Part of a small language model's weights: 5.2M parameters.
Each number is 128 + 24 x the weight over its row's rms, rounded and kept within 0 to 255. Layers, rows and columns count from 0. Numbers have three digits each. The size before them is the row's rms in percent of the matrix's.

# layer 13 attention query, 128x128, rms 0.22, rows 0-99, columns 0-63
096:130118146161153080107174101146108165140074102142100133161168122078121125139143141117126137138146115136108148122154141142143112126141154082128142122181133120124098157122127172148092168111116107
103:103117126145107127127107094144088090151116126145178133152105127125129112152133144133105126133130125115095148112101148113150088130132117144126091129127125139110146135166105157135116126140127172
098:117152096159132132100108142107069193103124126114156097131133155142096098099120168143095131160128102121140137137122124103165113166150147122098074142114151151147120143129124138125154191134128140
081:115142145115136137121110090157121126160101158161170163121120111106135135132114153138104141126146137152110131139122150066134123166154132149110150122169094098113122133110119168153147122144063184
077:115133158155124124158115149129184149143126146165145110107130127106127088104096154149137139136116139136136150155119120148118143178133142159148139148145122094133167141084096127098095126107134144
068:147150122100096135121123107116144142132147127188109143112104092153076151120159118153118147116164117157147118085144141106163152096138199169137157134121177119142134157120129138134157123133146131
060:152108125111154162130102149111130083153119113101119099120121132121176106138118157128200135163134124142097114198121149131108117101121138146143141133132119110120126106148153084136127129181165146
063:139108111125129131115079160139112115135117168138154166110149101118156121143147123081075118181152122163139154143095125149143099138116120110173156141119085130078155094171156136133155136146102169
083:092097107122089155140089094100139140113164140134111119121109160129107093146137158194104138139149156138109124106101148094100126104111115116099071125095158118151114108128121132138168091139079148
087:135136130129112151103144132098098139116132159098132148089128124119125127141142116122110131078141112101075109124127117151104123120137160098042163137172173130135081138109153151099118146113071126
088:125148095128137125156126126107160149105132171098097119118113109159134164101107111141119133100138125125139126121154081136132136138121158108114091119131147158125086143132104105100141145123114165
093:125121151113120096159125091126082083168107119086163151155143162119109106096156127090129159135168127129124151167121138177107149128077158098098125136111100114129120139159153146111137133126128098
091:111113149109115158148106142125103182107118108130117106123168116120156138079120147181117090156143130120145119154138142115098138071114165079084131127137153138180106159115138126145083147141099112
070:096104132162130111128101120105151170127134166106151086138127140104141108096120125109123126163127147175139117133122154140128111107143160113133129109116056084149136108139147144132107104120114108
060:143100123121120098102114142164083148124133125135110118115146146118074159123154132122127119072113089130119153168102140135134157077120087139128131133112092145127169125133141112090142113155107120
095:119177164132144132114154118172117141117154145129131125139118125148135112187107173151166108124156126110125166116117112095151096153129133149127119127152133139136168155126132109146116122156147074
080:124089114143112135125096148122105135105138141103145134169115086115123146136136137136155128116115129091155119093106137115116138096139115124062110116125142140152146164140133086135154089065140050
077:141119121143120112157159156131191167109115149119121099152115158141160104137116162140122156137122101158131130156136108149132118148093156107142138125109140126110117119139147137116132136165128154
094:124152121136116099137115165124159088133075151152098146114125143090150087154125145133090093142159169160131074181143139156132126161135162131176100100153150120153127127114131172168121151123131135
078:123131145109123114154090157133167095144136088107151120139112134107090160119093098098081105103143151133158132106121141186110161083133126075154094116100151110119130111113121140106113107119122102
101:125140136124141159118124099118096146098130159161111115105174144118125145123134092113094158096088141132138097129134163142116080153108136134106137134110132127138080142122146176102120117162136145
092:156117112115120147132104118141121154120183152104111124138122163194137066097132083142128109092119138142134120151117113131093136088126140138138077115146118135124153140115130114121168167144145149
115:126121131134093131127123153137133127145117081121130168123110144094100140103144077155122129109092129113144127148108109143137109103107108094118088107096130153117116106127116145080151143141112115
093:101139082122150128144115097168119125102138129188104143097106162129137149140104138156115128148133099127135078142134137151133136155151187098119098106132116155135109139092137122195134147180158154
114:119152122079124117078147119135105186156131071102134153125118066123098112092123111160124170080140136120117121140124115097122156143134129146118138125126137137158128163158115139080134119142116067
090:127128125137122126064131079133127120115142111160107183114081171137133115170128134099110114136138146134117176081158130130119101083125095162148124148139067150152132119153114139119123149124162104
226:153103152110133135128128112168075108131111107124138143144135126122115119140102142131085107126153131187150134123115182121170145098162163177171146157150136149129135111126096143175117126114114152
173:111146143154129160159119163115199121119163128081098117105173134176135155138082148110142146130171109133135131100107108101092144110112124123163118083122126138122170110108115128140129091121143123
093:126150154151102137079135118149155159109106146160121120123163146137115142125140112110127140159120122113146146130147107113099102150149087104103162154155127122141054140130159166127140121114099076
127:152171148089126173119120156131127140114144097078111124099195121168119114130134097114118145134132120153132135124103162083127144098137106156174170148131162133133157111125147120144133097101118103
113:076125152153156128123119104132124134172114103103156118117142104138120195161083090123127122105128115154152147108114138155150117134115067127108184105163115113122120147151164090149155143119103135
134:143138185174087137082146142103128153104152140122190131091133090135145131154069128144146116143168134107144143107150094134087113123168095126150174127114162143151149147158166132104121071121158084
107:118134102153122108115117126107133161159139121155112112135174077117105125100167144121148138104120128104108139148116123123165087152152139081124117146132123087126146135176106117110137119111135112
079:137101149159164080109150098085169132142139132120138124150119135155105106153113128118150078156145107143107155085158120151151104123090156127101088146120088136128170123138109078107097123154136092
083:172140114147159134124096151140103138132148139139163121129086137175126135102116150127110167161140140116167118133153104148106131151067093141120130136158138122106096113154160133065167101131135139
092:091114128118084116126155168099116126142183142122157091082121141136169100140073165130105153130111122122106163129109124169124130129126153147137114185105109085146139131104133116127127167115132142
079:139123107141134116150120126100091037127156114128142095111119136181140110095106120097142090164124121142151099151120090097127098121135127130137143143141110099108150111142127110111153162124087132
074:149156127127164104120118135149154178121082083142129141119139152102123120107122153139145156151123090141146154122171140100111114132146086109116177102149078134145135142106146195107159141086120135
086:156151143121112133121148121109113155139124140146117154125121112164110195148124140090122165097101097070142150123093095098117139155101139106160190116100151136105095153176149111085141123108145106
077:150115112187083146101089095142121108114141135115117157128110115141115139138139118093119144130112094112148154090115114109100171131100125131164162101103165097125071130150119141075113121110130094
072:136155106137151122167126113115135120122161100139123139167126117190141142121153100087094122110156086123084102112087143132144130079144133141124141125075145113116141098159155126138137091119120132
078:147109097143157142148176126110115145123168132108130101165089139169132119146103155124127126165147158133178167150134130146164116082119116132157134121166136145079131139093115107129153121131154132
070:159109160079148141127139182141128109111105101136186127139145113130107151193128125141132130169114157161171147111116133123136141136135123149164171126119122153122149135132162132139110111115133108
078:143160173083115120105140143074098100133094114087136121109106140119094152140107096121144159124112138145118107123147147093140110092146088113146130116151118102105091147162123131118130126119172097
081:115114108142094146165113139126165122131157143111152094131128135141136116136082094120128139140109126136126170154119136169085106178165120139112119145077104127118193093096142078102134079082160138
096:145144119126125162134156093114149120125107099127100136162126163095128110141137119134128144090117132096128141123134154130181121115113122154072124125114120121177093134106104161116104111086152120
101:162172090125114132126094148154119099113149130096116105100076147127136137160110153122114126134125149138139117119137114097127119128162121162113093119155124126137143109094111153163181093142102165
093:128171106105122144136072097122119129128138122114151125111122177110130137144119161104118108137129136128173076185093118118183158095077158137128137098157130157118135111085119146119089178134117115
060:143106146136153186147139143150120116083115156129178130129167133099117111130117107110121123137143142123092116115157117125139143137129146122123082140092118123098105121118130157113109119109147159
071:109090143145122105106115116145135103167127139099115115132143121131139103091131118126145115132097111142150128115154093117088107127100129162134142142137077111152150107158088110122112093133088136
099:127138105142131147152123147167156104115097122130117111146087103130145110139105151118114104118113160137106129134096149121113163115165176149100086104138108100128107083094158117159146137150093165
079:080117100145105126101147143128111092126117143113105190096144106099155087122124123104096138154113157127148137150096149126136116120121131114103174135107163107156110102131155097098126108146126138
123:124157144132090138137116100093081140153102154109189114118120165126166141134116122105153107126156141117107136158091127146105082174108123116114138128126127082138105133146151152105158119137102117
113:107149142117113143104100121143109090161126144104165171154124102160121113059115135166102113134151174141102078119110140146145119141098138129097192097156129143136143123165127128102172132154094130
087:154096116156144125142117128119120061133090161131083115160142149100097070096121156124082113143132111157121090156124132148136117084122136134174142155114096122105102100121154111190152142114143144
142:105179083132128129120102136151085121100145110123120132151124125123110119101151125137108126110144155140154120190066129081141107121094168127148109176125082133151112161123142141109113124157109167
113:117151081106137115135156138141113137108101124152091125167116144109114124173155144131131100132105119168151099104098113101145141141110109129146113162093126148129161132110083137184122146137127152
098:092166154121126154135117139132081166125121198125155135112129158105112134164104118144106134137164082148124152087095169121115068133154094160116122136121132109137112146134129123131125161127106142
110:141144142086136129114123102106118137128141141130143095162097199140108142129157149146140127178080082111063132164155144119103133132110111134107114065113154126113143159069124142171126094120145151
117:117134149145105099069184123086117166138103096128136094104173130157127150128129116125172140134117094107118171101162097135109132132119131113107153132130123120173110139145158132083113106133140134
124:126099107137149133078103137136104154155130114112167131082129102139138096138123121165144101128108151095159114131150125132094056106169125113128175089140154132104157054175117167090127110116160131
118:147127143102111141138174107072099098130113132101151164114111126157143125128152143141119147135099093118150075144157157096086149125076129110100147145114118146134104153119142155101139111130085126
130:136131135137203089137141126141143157157173119140083109149194144154104110097118135140139135086171158155144119132122132135121172108143108117139112128130132171150172138153123090149151131116108130
120:144130108132099128144071092135123140157118132093144184124096134146151159098158153126122116118120095119112102151100162135111136162105092125135153151137116116113116107148153137145158158132136155
057:103115148155199104155148099120107150124073144132163161146144163087103102127115149131104093171128120139103134133160171135169133104124134139119120119142104154127131132094133167162081196127100143
084:149119165114159156139148126119126091096179075090159162097090165143172125166106080098124124146110129137079129113110124085131146078138106183112127136104144158128123098088132123101128090133107129
077:085141119122144107139115106143076100109115148122123175127160122129110113127101146135072090143123106119124137118113193133163138134127173146135120155122104140170124151133105146166093141130134134
079:121086160115150142095124093179160155140104092141123134174126158093138115130124148155143102174126118154108145145158117107164103159115117138096139119164110113097137140121141153146126171145103151
096:125149097174112114135107150123165104121162154136148107092148105105162108138121159111122150109115144172144206137085118145093111163156154123145136145114098119140155107140098095129148138145094153
077:093157116159167118100151148116182134131117152123072126139120153127094121122137143153135138136128138122148114178137131105130122132147092098148105119128098148138117115165106129168130177154095115
081:145155135117155145131126144089092086165144131095164151131152092133105126133108165095125180147151119140114110128128121122125141169122114102135125191125104101096116128163116085098121110122125078
072:134094125113109133126089141145119107133093130113148131136135139130128092095123122129099114169149162133111083205131099102110087136095121130127087130161103097101117108167107155128133136147141183
098:142132144115136107172154156108086114130152149169153165113139087150087156175144112142135136125147112124125135134130124137115141123099108112135150168135155129099091169156130074129145132183113135
093:144113125065153134143145089081123147136152103132121150127124144138105150165132125131142103130113124075107092097149132159155136106123114111080176117180110139129090149118148122137116127070114087
092:109168119118150165158170103118114105104167141146129116127138109181144131141093100115147127084119141083158126123140109138099108124121114147124140170120138090133110153171149089109113134121156135
106:103104119131138115132157157088183080142152167127088082167148134157143115069147129136143148149124107118145112123109151180111117097106115159138129134082131156128101169135145147109119142165135161
088:115128116105134109144138127134138170118084115138151108145182084099132149068131121133162108102144114142144118132127092163119096103124164096088105106115136156157162125096109136151115131166110173
088:138101116135139155133090162145155116147178139099138117149125162105126094163154096116102098143181156117157130124145111101118133102139126130156119130082102110111132111138121080124136129119138123
083:154106136130106143125153142081105109136119139120139150120146113162086178145161130124137153082125131099128138127127088098121151127144092136132169099137133132124121129106138109073114118124102098
103:065119141098150107116142141126142153135155106152116103144116144135094132198114106138086156144146164163169143103126084092148122121119149126155111189124127191138178174115112121141110134130154146
080:134116114133133074143111086138115140101120118129139164183130107095132147115108150095135105124151119137105107125127128149119141132142158106158121130112123124099158126131153154155157124097163108
091:127143158135150144128117172140160146102152135116101129102124131126132157152121143136150158158091122110118134150135137139101173108100114127103113130058091143137124137130125111083071140146136125
105:104122107117146157114145125165132115120130136123090141179134154115160101117151113088121100135135146160116100138128154099123101116157137160152064131169133131143168118100096131184130151113107183
094:140160140154163120117123122125137126171180131126103148131113086143088199147110130112156150098159185105125139141139094154097105161111094118153137090146137129143125130174157112118152106151115104
098:132137164107123137110145156161058094123145087141126128119120154166177086151127157103134156128114139123100158115133173136162091109138126125138138125115138165154170141137135158128150101131088137
090:146136130125108189152109155135141112135151171109118133149139141154135111108148081145123146124117142155109133152097133148100137108123157150170111128172144096133107133160069155123114124125158150
125:115169129146170154138069164100159124144157145113112130086116180150146109083108133138146139141119126110112095115142064154111128095119076138134119098135146152139186138106117154117168144112117142
093:132132135131135158141183127154104100126124129191093110123101151182126105073136121121104162116142061148121131117136133139134140170144141113133150140101115144142126142141103173117161123124116159
108:116130178140117119120157095121101127111125104129140085139124183128091133107113153118121136092137105123160171101140124165086137150112130144127170154133100127131148148130120172126107139116089121
107:087105117110104153101136124095155123158144139056141157102113122133121137095107126096127115107081138104098166133126137116125119087144155171113153114073107156184146138133111130123132145152118108
172:124112142151143117138124168135135102141179154105178142085122097149137135158084149141145107128135129141150154108123139126110118085121106173144134089107118150114140101155137076117149122153142101
132:114151164125146128141125152140133133076161132090106103111132114123099119175104091078107135123170171178147118122128102126137163130113091150135135160106128132133212148136154100133107160122122145
103:134096129139161128146125148113127075116111096107120163061107146096112134134107136109122082086142169160139124106141112137135113086154116181145085107131117143123129131132152141166131129143158120
123:111126113137137137089114118132136140149136150087123114128106140133127136151135128117127163148125096134153166117114147072101163143100102160144181090121089148148157102143102113099131120090153157
121:140125125133149150091109124149145118097119095114139134125129089113105129134125129121104110130141130164145136096114159152144135130132105145155139155102137142145127055101120117138102126113152131
138:104108104172075104130141116099111113136142164141149120115148083139125142108127115123184112141095127114119122133149119113089142133115115148118155125116109117110105172138160114139117127156125109
052:127115127123135095122157132087125145135165130148122134097149116138153134114129145105088105150096139147103135158088132119158084130112140141130095172156093103140115131160097117125127204107097137
082:101132130159145061085177117139119142152102133145120143147144102093116081154131104131173110145135155170108180120140143100126080115161132133136147116135119105126165140147124148158113120163131128
072:151136117161089136105067127141100080134157116113155132138101099105191150148098138120139144115138125155143155103112093161102121157107133143151155160131116107121124106158158119077143103138086120
068:131122128122106153158141178119125140167142126129157087111161120125123105150120159120125175134135127139106170171117102131109126189125131121145130162140116095110136124151110099105165132153119157